Weights of a small transformer language model.
Size: 25 layers, width 64, 2 heads of 32, MLP 256 GELU.
Architecture: LayerNorm before each block, rotary positions, biases, untied embeddings, attention and MLP in parallel.
Training: a variant of SOAP for these matrices, 4517 steps.
Each number is 128 + 32 x the weight over its row's rms, rounded and kept within 0 to 255. Layers, rows and columns count from 0. Numbers have three digits each. The size before them is the row's rms in percent of the matrix's.

# layer 3 attention output (transposed), 64x64, rms 0.14, rows 60-63, columns 0-63
093:110085128084107121144095081139119130114145069165087132154060168135165135159181117177113119110104146047215162103096143116108112123129127110154068088124145147191148104099102113103118125150135162
101:100054162115103126119197087137113108118091126093114133101142151144098073153119196116153094192106102090118038140085138142099115173131111071117146138119159097155092152103142163125128126092135170
105:147150131153127145137110135100187073117116120167114153066193124169153142087134105066155148120082215172155119166143107115087123154129128093136090109172091137141116134062142134105094092141083087
096:153098177136137109144141158124111157156097075127189179181124159130165081080123183130138177119168115133188174172108179144125102131112122120092100117150105131052156130145136170170137155154145185
# layer 3 attention value, 64x64, rms 0.163, rows 61-63, columns 0-63
090:114182100085120123132136123126130121163144162079171107115097090155082190166111104151155127137147079110095125111151126161126129138140161071095072171100120128151123084202164126115065082072147175
095:096086175119125109133124142117075086064130080145107159120100082129159093177109159038143183099133088117138090123128131123094126124171068102108133092124123121178133125105121148200150167167124092
090:135103104176070138174121170141123136177143187080145126104147106147128136123111112112147137160116134122107072141098143170108121135146119127239090063148078097084132169127157120134141079084133181
# layer 3 MLP up, 256x64, rms 0.209, rows 0-103, columns 0-63
088:102139137149110129071127120051179111114129147118113152116149154072111127113140118142091142156155050087125185151146157100106153142059141119146165135060083132117128132083151170184169137080161158
098:141135100148128161119082110112161171084118157183073129168098135113145107128154169107103127149113155104127146194193128142120160132213104113130146145087090093154117099119192091100138068136105063
091:157112119122125097162091143129129148108114148118129077170116120150140178135136094059115164084118136106075153083156060094113107077140123120169074133082140089121102076057173160135151149131074169
058:127123122056067093100121127100116175171090102142181166162111148151151199120089172102167169150119160101083098170083136107113144130127110140113144145131068110143068138088156141178097138116091154
102:182127129118069071119191122088143190102123103182109117120156118100192158121195145098140148135157167115131130136117121084155154092115169123113114175185096075126106175121170134099109145098116079
098:117105129154168135169162074168156127121191158129165120117145152050075080131139161103142127066085127135114115126145136160135067159126128102133139159202136158107084142196148186096161123122133145
102:181065144107117125138149066114133121124085108150098134112118129143183172132140129164168117172131144126178170181131049095141139193120098081109134186113162125152149153096150106120122049135113160
118:156115105119086214148135090171169142185126132191130128076158151108096115133125123109103128149117117095123164188121170106115143104138114136169114158159101106081114143162101121209075099090069134
119:116162081158205153112133149100147088121063132094138131126147056129184141123108073097056123146156133161154122131154115125065195155157103154127146116120097107121155131149160124107105148168072088
082:114117116135112174204134103177151135151157163196153157180101110103119093101094113147148136123085105099136158115135195172104176164084078146127116083153132189106160146195155140140113117125123171
095:203068121143137140111113150167096102088076121160146167120146107124146165143121093151179109106153119084141097126128190177150158150120084132147107128101186075116125148102104200144087179156116174
109:093146139121168131136179157114106155104072164125079168086123083117120016128093119169136143149110122097153152130112123190124107111112146084095141094216141130103113145158143135157134091077145108
108:140136191153134051112076153097097170103152110130075179102171158099117165164175138070154074133125126092150160120099091114118164135059129085153141112074127129158159110115121117093125147082152141
116:141168172086084101118155138124130171141135122141135166162150138098117112104113132172142104058085157114122157137188084134139140081170136137150217072162134132167124134204168129183096145146161131
109:137143122097126158078114155104160140177076102105105115163133149095058073163168162106129103185107072095133103136092120129143115091171122132135090174110043128085118099163163160164097113131171118
106:108147152141141111165118181168149064119140153089198108118143114152170119163099100112127129168152135150090107128162083118103135113198192125121142086179083149077086137083160167097099170092148110
089:134114190108085088189097131171126070132106125100168107136129097149099164116066136175145098115121063113158143101138112169183161165133178086101095156142129200127131144137156114066120121149119093
121:118125118129097103133089099109111142090152171147140117155142115155113123094185106110102080134061166104123085121133117175069171059214177104067126191110091112126151115119147109115121096125154091
112:127097124126179155111133165156137092098106133178156144118125125112068083151133141108105101092149111157144129160125122055095061030171179128148128106176086106088125125115147148130051156143117123
084:163117189113107122082081094177178128165149141133130179165175152130156137094154178204144083136161145163145144189120137122119114143152127104115104198077123101078124096130101145179140099149154149
104:150108189150081088067124087174128141171137168154169070097120108164143137190125113102160163167150152084070113134069124125191135118109159066129134107151123157125148120116137128148198101123130112
073:075150148158114101062111160141129128117124149058115125097145113152102115128134089078085146112098083091096169088087112163101191159158159112089121171116067123099193115125129170094147136085165107
105:059156093158084135159126109184146102139157056096187136149170095144130117106114096098107081137122089124067147143155085148150122150206110129169129064121092166121133173123146122131096135119170143
086:095122126101052076177115117127107121141121077111153126183157107110152141111169171090091112116173107141149141196090116143093106111153114099163101091133077156112090175083178120166166112066110120
111:108190128151165094100137156110144106027145136112115090162100137121154142112102112097120117083133145071152064131102121129181143216112114122090092130132152100141165092091109101125120160138126199
128:105106126120119099079169193114166112154134133150157142147136133153145148057111109113101112147119120205128182128109097059148126098152114135143149112102102218129150169105137131139111119177086045
096:109171081178207093118132193135131144061148133091090168146127067100125112190123106111080136149143103067124134168161149141131184179117135131162114130097151163123156133079154121140122135090098126
085:140022152135106091194093105153129099107127097142124152113145095091160177176122114132209190123178118126134202172124150126114099124087142150146122098130120130129104131101136167144180149147106137
112:110094112146114134115124150121162139066085134108177143125138122166162127092061071088102128106165098075089186099142159133113129124146195097053066147091178160138130106101106142119150129158152092
110:067151107191140156042133136105129147152123152145147083142113152097099094121068034116145132178152111121121161147109121189163137129137098120099113136067149128112149174118093168102119107136082096
100:104139116144201133141123107109178129145122138082190167110130088175106147046115147121115169161102139112083122190154132123172125116148141164142083141165119121171181130134209140147063118116128104
100:133129123114129120103115135157159161098128086148183119132126150133174125183096097105156157118135074197102066185173166183113121124101117199085116105099146153113143104155137165196079125128144076
112:157169133129220161124103168156125109085165103171083087129121118125172091132133160135124110133129082127127122174144107080159120087143119112183155184117104149161105119190140109163125041124175128
098:139114146160090098152123109158155120086144116126087135148116089158111092116103066129094113096186108125179098176105137195108121113152194069112139174141113191164149080139115141119064112115155183
099:108093078122103182107120132159154137071117114138101157118101138134064103171168182075138056108067115105164143162177135078096119126157127143141086099127095122185134112106165120144095078081125110
070:143150125145160152108133047142135156139159163095080076104141086087102135157151169128185090114089158101095157127077092065150115106101134135114187121169157112133139119138133194159133059136119169
118:089120160124171112128154175098184170163152148172138168082118155084181057124144116184143114144126172126144208102161080120119167147135166147081144148136137147138147111143131143110182148092076101
101:173169165107170149101137143124115164182138126149124130052167132110099108133143130161103110113130154063132163146161132131069130150153128083181166195189107150161172124192112195144124133103132129
088:080137161139129152107093115187122078129149159131169119106142180149149137125099110158140127092137163120104072146136106155167087193204130069145076128156135094146136137131077075137061128096074126
099:079128120171127145027123149111158138061082107117119079105130153157120185120164144088158210149105177119151092121111119152128087181146146103145114113164149135079119125100101100127106132093083121
124:070048139107180136174149146161077153133120074123112095116161106164123100141151146122081068142079148157129118146130167167149140158123090142167123146128116196174151137201149149120177138098101141
081:146138108188172085085127173162093137148111175165127164114156103121060118060110114164146030119146134122158153136149148129114117165172154135090134139137081161065124122158166154101103147105146158
093:159064126103101126106094097101135142100083138101065081145091114114142142108125143119123143183091134133129168148071125106064108127057172172103183076079120150127187145079170148125122122158121139
108:136104117195156120152128119090165122075161079120097153127170090131119120163189124138126077163072089133165154126183083145090105153128194079103155091135121173129122097092122154075116136122118186
096:113120075073107116148099100094175199156181128129113126099082118138163058101191134080124145078044129120130106122108090113173104102120143153114127149153132094118130089145154166181125137163103145
098:137141102170111130097098106134165129128099110123147095098146078155158096151199128094102144175119094118122151182139100128052163100142126120103151124058072129146130124035123165123112103071079137
104:100109104139125133123153136134126140112110145139096133137086086157108072124113145176122198054143144136114133137095131149151151126087162113070111103163208117063165155130131207174153121103088185
080:083169174090101174161121131089130177154095113138114128098113168055150062112134116166144142115114189119099124107167029190133159129126113126113093173116098167159174149121149129118120110111131118
110:106150129121125055043122142114143146187131121179156072148123174143141147160117182120176179162053146100111174076118144124132150151104150143141117160110165148142183137110175106086108100120144126
094:128178131157129077128107161120145103079102125103130125155093105136156106176067078141113154111157113069138080139163151099122171139121087095103159112143091107145098063040107151161174106108083160
098:121138108097114154110146107124149152120177085152140068187107090045104117129118086175125132088115188119081112130155124126208161161096099159162164134106134087129157095157131093166087117141081157
118:118062136129097143136142143142131122132128127206148071140091129162099083123161134136110169160133126181153130143130125131132056112114156171139082108175130197163131201110183114174089119159118073
084:154076111104126099132113072144164127110104118201105128126127174125083162114159083120132139117076185112195080089109167136105109115110154141168129117097132171146127142125135175144032143108149185
092:085152109140175195163105141116076062092147140121138178084117125107090102085134158121069071145114096116155143141176091137144126107164135090089101086163122114119091097130114210104127135088103106
119:132104144126154143158144123157068086099098063109117103125079094084131101089089121202155137107169111062147194135130108107182149137065155119139127105099148122087136182106181118155118128112119172
102:144111118121119097158140143113084139096150120147136060120103145106127153156121085158101140149115143119070078122100122129136200167076065082173175136106108108209135095104105105175090073147083126
118:153124148143129174118125205117119121132123100130177136114132150196108108054081089176085132104146141121096120093183219142153132151161153100096133140174093101152138165137121162139082153114082157
107:149149072163116154087100162137110091120104131137091116170114121162131218163067112109110146201090108162111101127130136129158195147166088116150174152069116169140173129111153153130135109136155075
095:100213141097139145107192137155122086167100106123122131102143119155076165152127119089174090168131141146125133192092108075136095076105128097198122129107063117084097134089168121171110136136116113
112:158099146177169172071114191124134109103120113116112141137086161104159164110131154105162179128084122143132111080124119096128154094139148066147117165082098147158152095123160125128225118161073076
079:126113128140144121165110144184112023104103132130126113118188100125126131146158174106115073106100082103132133183118085127078066096119131105109174076150130076088133149108095177105100132147096166
101:125140123134121176131136129134212115134146113146187066134118101122107152121063107094129134103062112108092057100150171117151112190141110154130179138183099130133097095174099126139092153134077174
131:106156094136136130106098159155123120088091065099215110100116093184140130140100090089085193094135154121157134138147144131102174116126133118106148074086094061122110084174119157147102182166137132
079:081125106098158154105147107135173086086136160128147033113160166120108076142122140155163149108077118130109107123098116078142104102170128185186083141165110143147129107122149098177097090149076075
100:126139118124152090088155145179122063134138176100098118155140097155115060108107093171159135100185189146157109182160149136114142187104097122042096153167111078114155122108111109130118156107090137
102:138128158113148140146093155118124118181111159189127087210161093107148116110120139180117092102098152209126131145192116137115152107160124142110207100113113076080144116156094113113097126175124077
101:165084151153116102111042131132151119117156134150077124138175167047120131121181129069192144117112077134132128126149066129135132080150195128131128127107110166152136148104096080093127099135108178
109:071141081115131172115129147102177159069134101043144183141063143132138082149140137116076122157107177148149126134156147137121192187128095097109115105143148124113135096173126186161116159122143086
119:108186109150129165117163156087174099147105091112153053071113143198120154093102106147092096149157160149147107133122137119167133163078130107134173115137143096092157103101179107130082179181090098
085:098167163147187151132141180089129106063106126074097104126110181139135101189171177159160146135086144146105112085158098076128114145073188144165083094136112098090109091144152153161116121112124149
108:077105173116129096155147222092139092104148115111110090131149170137145208158131108106109142117145176177111135100112115041192117146062157110157157141132118157148124116123124131122150163129119175
089:123128167129080146093115069125140087083111162116098080125144108066108196119093101087172140084143158188108144112091113098183105109064147117155053124088148108107180107132107130130146116110133143
070:172075114156079059127090144173113154139066096123069184117128110149137155109134183069155143073134153127139122131132113139147084118136161105129132151095191115177102141074170135152098083133163111
086:137068171088131182107104105119152108133125136090160124177079169098102059127104087141108146107103155167146099122144118097099062173159127102137079114094112120084093116151129143204129167119175168
112:090046103144115121106124100129086138157094159173181123118140141129146095134154105090171125143101130152104156166108147157119105085219089171164093068141104137143131168168138149176101152123082174
101:171106161152175091089141192180104046119124116116130105142121136145166147140058135136102146079068105115110148149122158112085088121133168081101157162110128119105120162093140182071148174163115117
090:111121125113161136042161197149061165107077175160125120087118162184166126100085145095115163142126160086128191149135142131127143135078139106129109031117142136157144139120152147121121118145108102
094:127114152192168126131146122144106098121145049140077103100153113130116166159146100156189075093186158133135170186129078092144079128146116126124165166181136120110134172072156154075129138161124148
106:030122092184076084142136189120141111127131154127144123105127141147143112090086045116147170112193154107134135130154140122139112134155124083148116119138127163097148104060119183091167149119081107
113:158068066201113113182116130114133163087108117157120154091136113117142125158130122077159092137157109046148124152150105093106121086130110150201109133180113082109112137103160158168081178102113128
071:165080125081108060099122111167110109159095110140047161134124064091150144133129166100156136049079148079121173154123081114153109092121121131094147090132168133145118123099172175107122083110126131
120:150085150204133094147124169132155111102140093097084102086159095164111156098145141133072145135062137097096134122101153166148098118180145147133186131089100149125195153115127179205113099155146129
097:104123103159132134143160159172142083112089072147122073132142140132127181172161122164153102058195137132073135124123108124122097168118172105118141179129175085212104100098111139133136089156086099
103:090123160091161182100111156154140149170083135126147140093098097138140118120095138141147079183085172122096157122146129166099174133210116134124102109092097171180111133175145158151057094070139116
066:108129169136122140096116064177198174158113144134193137110080115154171096115138096172135155123148131120146152142095108151119194118138168128138073131083115125144151186124148147138085087113044092
114:114104132132208148101157182151141124117091037106153142109065141163125092162099122145165146103086160101129113122125158175141110220140135080128127090116195142141146156132151137165145106097106121
103:099176117092074152060162137181108086081088145156185140118148118136145141152093118092142159175081163118131113147085167112093166135134083082129136106110149104112162132103129075165119048158155129
103:151101180138130123118125129130097107145176046185034085148143110036086132117141144114116121142064157120103136128166086124146154080143132148171172147107080131128115136152139085136102133111130098
095:101140104157210164119139123080179129062119151123102110128086171036130127179085144144096146161145133127091135094148113082135136146085136158140102071106103117098128095157139123184099082152103133
090:171168164127169089176105102182116102139073110118118154177183099128166127110166146155104107113127100099140110127173083084074139118129138109115113161131099197125064123113196161118162081154130166
070:117159127203118119169101089134091089169159121102110137074183150157108171113155112140185085092144150078070121133079132136176100103120130121125144199181123127123117135109139181110174128133126186
071:123157148078145186111165088169178116132096128095147090175123126073144132128151152154157123084151144107095097138089126150191157138088123156149099195166156090155114091192142123206108117150109126
078:158174081075128108061117129130108088093107137104111125113132071152118141109129122073123112130117075110119132162143136136057173076120101116084121075098049098099099091071136117104090167138134094
109:143143136128091151050145168121101083106072153111099169114154121118088124118071096090075154152104178160155136135135135123081152160131056085181153155151083161129148137095135146109108065165159122
109:171066155147090112100106097107184204110132144177121140186086088111096179161159094101103140101118098113105166133105113142099161123104129127139114122048112117147126165111167195083113101104099137
116:117089104128109128176093110112130124113177140159083157131157169124085108096150134099102129077191139075156083151143151165155074122173180104125127220165143099099063164157164129137130157129119143
106:167097103186111155096133183088135162130114092137097141120150141143128114158125091105128121112129105130202214149120137109082083067142134111140134082136118095174173105070136104212138133129107090
092:099117109163163136110145107131128079171116161157185037093154117127146124159073128105136166171181095137172141180064172126091113129127129107151128135136096066094106174131138174096109161130096104
098:156078154118095097153097094118162114120105132110093125057066133098137165150121090155146108121121151150199136153113142148139127134086053090108159124144083068172119168131119159167160118101097202
091:076148146104128047089073119139151127103142114151100143202086112106126146138144141175127116118160154111134112127144107131112130170076139097074171232108121096069120160131102134111172147123154089
108:134123116127065167060143111090151132080097109102147139175054142106097134134052082143137101129109109145137141129123157140164188137094135175142100102116088153118174141142180123166132131168055097
097:115171149099138163038148157153116165120086174150109082148154148155113109150153133133127119114123162088117188183089126094143128082112174155115074087103115168140169076165164113108089153158076130
106:099162052148186156082100124132092112113084122126151147108188086087108158147158132094139118157139081076197154163132122084092191129185110156155156136109118150126159167136168172122143107148124108
103:112046125144111099166065153128121130144141075187137115124121134162066186075140111155116099129109092111142113105163110134163083078155153099106104083116126134210114114123139124125096192167102146
# layer 3 MLP down (transposed), 256x64, rms 0.18, rows 0-102, columns 0-63
110:128167174087115173152113121100172083096134111046073115118133195144151122092150099096107151131157154126099161141215140131166113125152099096103201142127133125126157141109097144181180103137152141
126:122124086139104099104115093143121140097169144199065104082096160077198149096097116139166152114070170115096141119153131141128203121123109095109157127119130085153095117178118128121191099164172100
095:117138078161140094095118173164087183104080110121163148139114067131089099109076136120128139166138086090143111106132067104122172097092111171117134148112107166094136113095191093143125199133064110
058:109147147190144154093114108112139142101175096126142174161113106177058058108136141176142154164111131143159091122112088129072124106111108079095115154101106135148135150153131117131191084034102144
102:098091152101149100092111108158101141108151167131101139121126164154145115141103113194123101116116135217125097124155093130182080184141151144112111176166072077134121081074091100193128142085113104
105:154133120121106081109085160118052089097157191111133176087089100156199179149092163139157161176121187115138114139072102113122150141127125093149158095107140078106076135163126132128129110096152163
102:068130101125127152113105087118194168124131138130141144059130086135091130141175150107106169087101113164144074161131130172125174144096149151139121080054109103124100174179162125137066143087158163
122:160140148124121136155085083179130085069171130096121110084115105061135134173177134111071155139086104173110103145113181133101153144176087095163148203137099116109124139180100158123124151079126149
120:108135155099156110076181153118145159144064152134118131094085167098100113129087187161066156108139100158127184059133152071106092126085150153104140161107126138129105155127094081100124091130102066
099:133097150139082132120133199070183094169185183148181135131184142151143097143122122106167106154095133114141134139190135166116182148148218113098185137146104094142146150137123151151092150129130129
089:086206124132089188143129132102142170134125107082115063168113164142105178119148097059127175142122173182147150159104107125167128154090209112145122136132123117123160156143139090133164129189132142
100:124074126139121122138080118138119069149174134128182122149109155123133178141159130120102145128087082087075088116145162102092136153119089165156130143057091178189100132104147158047131142189120148
113:175180144081118175120158095140197100159117179124165178119175110146123119107203071124169099172168140133077127146148137111146110093102130100178156117124168115107155137127060132107112140170116099
108:085127096165148166100128129112178131124148115110133144145120149145142145144112141134062146141182052104148117119069141108148066154112132117104046177077161134077151150097124131062168104100082159
102:102155149162137152113207122105110105133106079092150089145146077156148122170118142126113125068160076127131127114115149094161101087198093178143145164115116137094182190059138145096109099140134082
104:099125089101097132099153141109118131169173126093090113142132110115169150086164112101063118152152184085155194140129161157156127135083094175136140121119204100171178127154121057169173100116144140
087:134157069084125138095105147189186152100133152115100153067134178136133119093131134150098147117136210092109083103169143085141130140156138125161189170069067106161161138121136149143174095143115122
128:132093111077097108099116132152102179099160155070104195177135164136152163130082150069134108122088107157135043132099104180101091141160112138081117181121156116108189112123132149129165094119128105
099:093156160126092086116125082061092144098155116082104118151056090123106144109079102150145157141106143102147185078115080144150167182085079118111152145092161116110078090135099096088161109111154124
089:112091117156207125170191157121059139093167155150120107124066113126097151166125172134097162136136116108115128128105116120111116134069138176150123066165197135148157134125175112095078166162136165
105:148109089107155118157176153123090059115083083163125100150150132107146158099115044113101105121169098096152146177139118108096096124120124179106055109062199155136122090088106115114134123158120129
090:139158151153107148121105115166168071119160110098093122118169158154068112078123127118139093122193128165122183127087119153162119097177114092148080198120139125145120141129096090151205075166138171
089:165110189125169126083120142114104144131075167156094101124102113141118146135166160152113205120121183117183149073088146110117142118089155104122184187118149084141110064125144092132186175103149141
089:095158158166142083107126114085119139105126103078123165163100151201112118129149132137107128171148151102123074099063087095155201147111133109117105145115113136203146045092146114094159139123168103
097:131079177117126136155187117142123153141100139220140157167083160136133126156105118129115153177139108132109191182097137141096057053170131163108169080106101142103115187149140140113116154129119141
099:140127156109174124139109071158106090084136109114074139120091083087120152186202152121156157093122120045142049129092131183142151148120118106157104170133163093111090122107138153114121105088129163
091:138112150109103168110168060145064171136128078122140085058067132150099162067124121116161114079051117118074139144135141116101068110147077109124140081126114102105137142122148125093107108147104152
092:111142095156130113141167153090193170124073131188082126146115167118139047115107189151140129153114073102143115103194162109121118143143155140158117123123123130146114116118074066185095087136120072
105:167128127150211157108090126078063067132116088100040086155143147105104132133140160159114122141108131177137101106141097160115118112153114143150203140132148168121137157125156150140055090154128154
097:149084170089090068167103123163152119125145122165122144160108131174128143127128215117132106094073129103181103122113139072111057164128144084164113142148170124196080086096147103114106119105150123
099:098132108135166100192144148087073153125138135160109227173119127128118137155148176129107172149181121101138154156157145173161133139077062132104141162137117107166154127150116054103139155184124123
109:146122089083163104145164124167117128171147167157188137155156184153143106115123162146096148136119148101105136126035120069136098094064153163110161121105136108135129132161146121216173099148143173
101:078128161112093076171157112138074129120064114118128110137141140147144169108095148140106128157177144131128154114097122138076154193158143099143118013147114111116158090057143141103151165170106134
103:133191154190165111173156117148084166135101131157112123135133150091113119182102135073128145123138068189099144108095122084150100103146014151148181137146116154158110108092104114107126125116136161
103:146104116065148141154169154129103114147120178106124074105171185139137120163154142118134171096160128132100142132082116140084171157077105190084102125120136165070127119135079115062083140076123184
057:155149092145085115130134139128135116130096108139199151125132179151167150132115095092105148118156109200177091134195167160066121172154135100149129075156137124052153127134147084069085166146119115
098:119137109160106137153143130194100109151098103068170115137128134167086168171119108101128169139125093087134078172094177166146110136169104167204135110120157186127170179096161137171087103143158149
108:151130139198123116135176127115135126078107124103150090183078160127098119166151102108147118160113094137123108081109138172112103115152146248153099073118191146143121114121149062122081141138136127
085:175087106144155136134144150077125156136070120126100100165154131096124072091140099110131139105137131134132149100096169058126138102098126219068199105088089157168110105125155156144118126184131168
094:113118142122069136132150114139105101161131157137161115185109061089120071125032144170173050131148108122116132103117107146161142115150089136088161088156134142122133149179144196104138119183153133
116:171134155131082166060100120113165119106133119142130109131103196161137146140091130134125230121148088111153110108137130097085098079134124121111130077118144096092108135055117146115076091185135073
097:130143130155129137219159114173145133098158112171173043098122125121146105201129153140098200096116162123113137110129142081104181103127179167143172138169139160153150095098164132142154098121142113
099:131155146107125168098120154161118075196126155156170097144193099167121120133120191147127115061127129121135094121163162073127133118160147122174137140133028098107105154140123181144105188112159139
114:193091165190105149131115150142074106098120098112133107189089152095128148160157106051151131164150151122102105139093143150125146157099102117160112165127156094134057134080114127140199165080154145
105:126159099115126176153165131055106135161128151119119163162111109099119151103135094129106050186111140070144156165167178098191158147112109140098117098153137141146169119100085136095113195167118072
103:156205168138092205122150133095054119166156145104149093115171113128144124141174141133132092110081110157109125117124127205135165141050152114128139099142109113143108142185174098129174085133140131
093:138144125133153175137166129089130096089152090096165122157160128096119125143138151122170057183116171114116125129118077081089116180149083106191102190114107082168102126077139071151100087148151103
086:153177104192103111130110187177148100088143054103124111144080116155112182127109108058150172140128072123160131153136141100142082118119163187153150125113153159118089131083137134098145108157178173
100:121133141156153201160167127133140122084100148046134169157109118150071142167105092147146110119132118184152132139151150140157070129170115120093168102159133122097117088118119139176229124115166167
087:147091131126115158125225157160117176187181141147115150129174108149101138085127177081162120118079121145112152154106088160117112093135169098139153146084171133111180167170155153094179087132105124
090:104153110126024129127107120135094183177166117174171163122175104138191074082112141110155112097158134150158165174147099106118122085100112116122087177139062105132123147145115123124158137136151077
096:161206145162159122117168131181122155122161136059143155144143087121158153112108113102106080115096149104108125109087119116150144092150112141104169115061164098113137082140037132080140146128188165
110:150116097111125107180128093179144109142122194097135134185119175096144137108168107083103089165105158093157111132167155106089107099130182111183130113094118132102160124173192195138127136083184163
088:147130164062050128090125109136162154134136115110176149146084093124178132145124159135176131109091147117141104140068073117108122141066065155093116166091183116167157139099147063136147113139094108
113:065163110099152085117079145134185181197157192155147073131159150167133107104093095147082160132087125142119094125135137130096075165151131114064131156143084159117089110128114119113094087110130096
107:115104142116082131136123072088143122106136175170102108124132135081099095119133098095185121140114101079140136173137096159119140052190127109148081093147131069136112103132060122150091083182068114
117:124146091124161161166109123157095149069084188148111107071145094060107158179154140112102131121136130218134137198121112115137147109038136125168140122095126134160117108154132141111097132148173109
095:079104095161159109166057111109121213144126107112105082131086126134104148141105129140137172109127133072131106125134107127095118185173072128187124134181106067154165169116134117134148143134151202
099:174085110192130166146173110085153154114171139153104146171118116149146150140133053198125143099113129120168077101110132155157107141181131153128179074141153126120189160117099188136171099155136107
104:123133160125177162121147166129081118190147105113123133122088104105107186112101125167144137114162080130159110149122200090143131152131119254122134140104121118100117125092159053139188122125115116
090:098172132146113106172111146080162113125158113128168113129095163111121122128129102089164147205153101159143165182149147082189173137094091230100087172115127151121129148153123106136165133167144087
098:098150122095122179088101166147142081134162112122124159150156147116209084134147120084203103147111121137124071166141099168121118097111138064075125121132138189147160135187074142130158165117093113
127:100146145118195109097125167154101090121067075135130086153101119142137141202153134156121159110173192116140198112106121115138186159110153171149113093103159102164157078177139122100103168132150157
085:115160185148131105156085155120099127159142058123133151117062085079143173190151081126107098161134145111132203157147139177098157164141139102113156098122138079144130106151126151113161163149131207
107:156080176117124101158211102095113131174101085148112123158139123092118172171123135154174125094069058113085179118084129115135120112093141131180148053145130189119128126103135109147164130134147160
097:073100063128151129110142138124117139130108099099102207107109138165134160114126164119078142195170105105111161173080170074074112103105152149113129097098132158120124146067185155136180112095131162
108:101145134134099188156157159127083165159054191122145157131136145079101109161143121116105111100152140178108178145105169107142188170125126091183121111178140133095179149107171159138111157068147099
111:086103131089101164189151122122142156123104098150107157161159123135121116186164148193131169166123110171167226162131141084123135129131189132148148091068177136140123137090157165116099113095157107
120:128116134145114117128117110047182159150090092142139107123085079161126090139106116184101155123172157134207104147141169142090143143119125144103079192158119084144106131145115081123069090127103063
083:178087146111126072136143164143136156168113143195138164143131060120112158172066094112041130114155124112192145112066085091117131119125076140095151177125131135117131154137150108129172109116171138
108:118071125129117115090093059095112133110136107181118165100159141176189089180166106101137085089126146079117163137124104120115115133155150116041138099185150096141182140122134153142152143169084089
092:096130127101150167194109128114172183147127111101084177144141102138194133141104106127111127147046101105171170079159109084166141145133126115164154150171071127128112160173191119154143116110183138
074:059153132129120084140101135115132115177138120138132052154164117072081127121124071105116070160104091087111085139097112142091168117147055100110136151145094080095103138148077070143132138088106104
087:107122088147133084081139183092086172112128190156114142172147108152165127136131152168161102154109083121157118105142058137130168081155100141119131076098141131201121096099172184110076109099110099
109:123184149149163119095132175117153042143082135087065118099085147168121220106132149134126126129144158069121152101100115158144211135088123062130119145131130148151152135110114123083143151136137123
100:150134111115146142167103190096153133092109120122145190130052079116105082144164098129119146192150159149124131157149128162182170137117148210125098079132100112154125118145125128213144167129088126
084:160111106173097150183198078138178119153169112129142104148067102109146103136155142121150096136121083118110107107189136136096110112110130155095118195121116154127084071198120182090072135109114112
092:110150113104114108094123129116167162140105145137149162137090134154177062148135129123052177148084089099120119082099185174073136181092108160149086088073123153146145095173150093152123089093136099
110:175038186129111115100129087077084130176119126136132155091104099120089181142149149104108096100133107156152169152093133080099071154165123133175093124121113185118118144127128134117151114114212157
144:151106090129151156161093116134093132073114147169134108164152178167148105110093087036145167137133124114165120149135184199124167084135141137132126123176108090115109096146145172206082161120140118
072:109118106083111146131107179039148063134151134148131127161176200070094107087131138099129111103152139158161064088077114122124105128094124129122130155123077138090085135197131125124108115101089097
100:117140163137135159198134137091142104122180100138086176123178094164111146111130189176166150145165175093138085101149153134120137106173090171088112094083162124160115130087104077105066158094142107
100:096136196113134117131113129130162186159177186102173190128116079152116084132047150119167152193101108146188115155127128129106174113166106138171129096147113151097147172154166102152128120154149139
118:112190110047123206143083104108072071123088122107133150071111134117123178078112148109127117128124108170118127104102111166112114082116142083144065121082108171112117106160126167140085129118137084
083:158125133169133150166169141082120092127147096129077135158180163129135107154106193078117111133123106177164051102099132151193125131111158149137202117140117138185173136122134141067131132185140162
110:096155121129105123184110099148148159118130192070091130155139071180208150119164071161083136137123164137109141136116131119169122075113093079143142158102095110132085117081091106134164077129174151
104:187100096152133086116109155205143179137137093169125174082120150080114117100105106174150137077119132091148157103114066128170126146188127138121112131153123092137144208140133147117091164146066099
103:124068161147130095147176146121171036123183100151093115183182060089113173103136137104158103125100152120092077124160127133166132112176111169135129116107130141106129128188081100136090111120104144
085:151074109127118083160098125169108180143144129139075140117115127185085152069139096088109095094115118097190145181145106126095093081160148167085148140121106144181141149084148175061119153161154136
103:125102115102149131155149111127128118078154108133074104127139079139109128149153086217064096117118156124166098109137098156125130075104071171124095076088173132145119093082109056083153100102119165
072:129133115096126192107144165109109153117108106201144114131088132137138095098133068145086175137114134164227164153197145093127121120157139170136136060113118143108185099137161118170100107135098095
076:088153141185153127116148141151173116168172115120142081082112028097175126121097131091152078183077144149143212167131098095144149095143131107150149127163143139158134126137185118119153114114161139
077:123071148139139146125147105149187185174130086147157133170146168120166139098110142207136126155100137130168128094140099088169101177159117056129136194122151147147192137161129175150123102160133090
111:147157160121121099192173061161130103117221105153115090087152178119122124116136128139124142149109154104117100094101069197092105120170122123197150181134115125122127137178150108085122125149133172
123:143101105117060101079112128104115124132157141179177125122097214169067095102100134133062053105162125165110116086174129124101127116153117108138143102106080103101102128070132093126113118160089117
138:122129142107089205120079114205147118095119175144100091120184175093135070117150132177109117118149188102117115135156068156131148109100101120140089224128121123107139122115135117154146109156079128
089:105125124102148139144114130079112089129133143143150086099098098114168166121084177154067117103122168145070055126168141190155071130135096191125142141121108122077119125176126111054145170104161154
099:147147168109132103156066183119139170172123141084052178126101160172146214085167066123180083143149134114108109134149131126157094123114096103105113169121171136166122099115141113136156101111169108
104:106130081175146126141164148107179120086118145119170121086108163144125159137125154105145162153093103152164120084101136174070096127090088191087176161066093143154082169099111098128157121125054125
095:168153113122131163124175157141070105150094163104113105078168164165095157170134202097096193132124091175138183118130135145166102120176104140169092079146111145120115056152161135147115135101106156
119:115135140130106146142118099093084175182158121129173125105123090125142143114065118143140114030100106098186156127142146111121164147130142083068110096090105115091141163099169107194123185131072150
090:164092128136113151203184109092145123136170119057117104108104140119147130142085135162131124149111133124135146101156128121120160087166100140132131213157094111118060175086057147099082113080169140
106:195166156136190079142195184153148128139110110108085149080178161144095113144068166132129149071107104130148139128166140152108066121168098182111106115176127110130138170171124090123141119098149129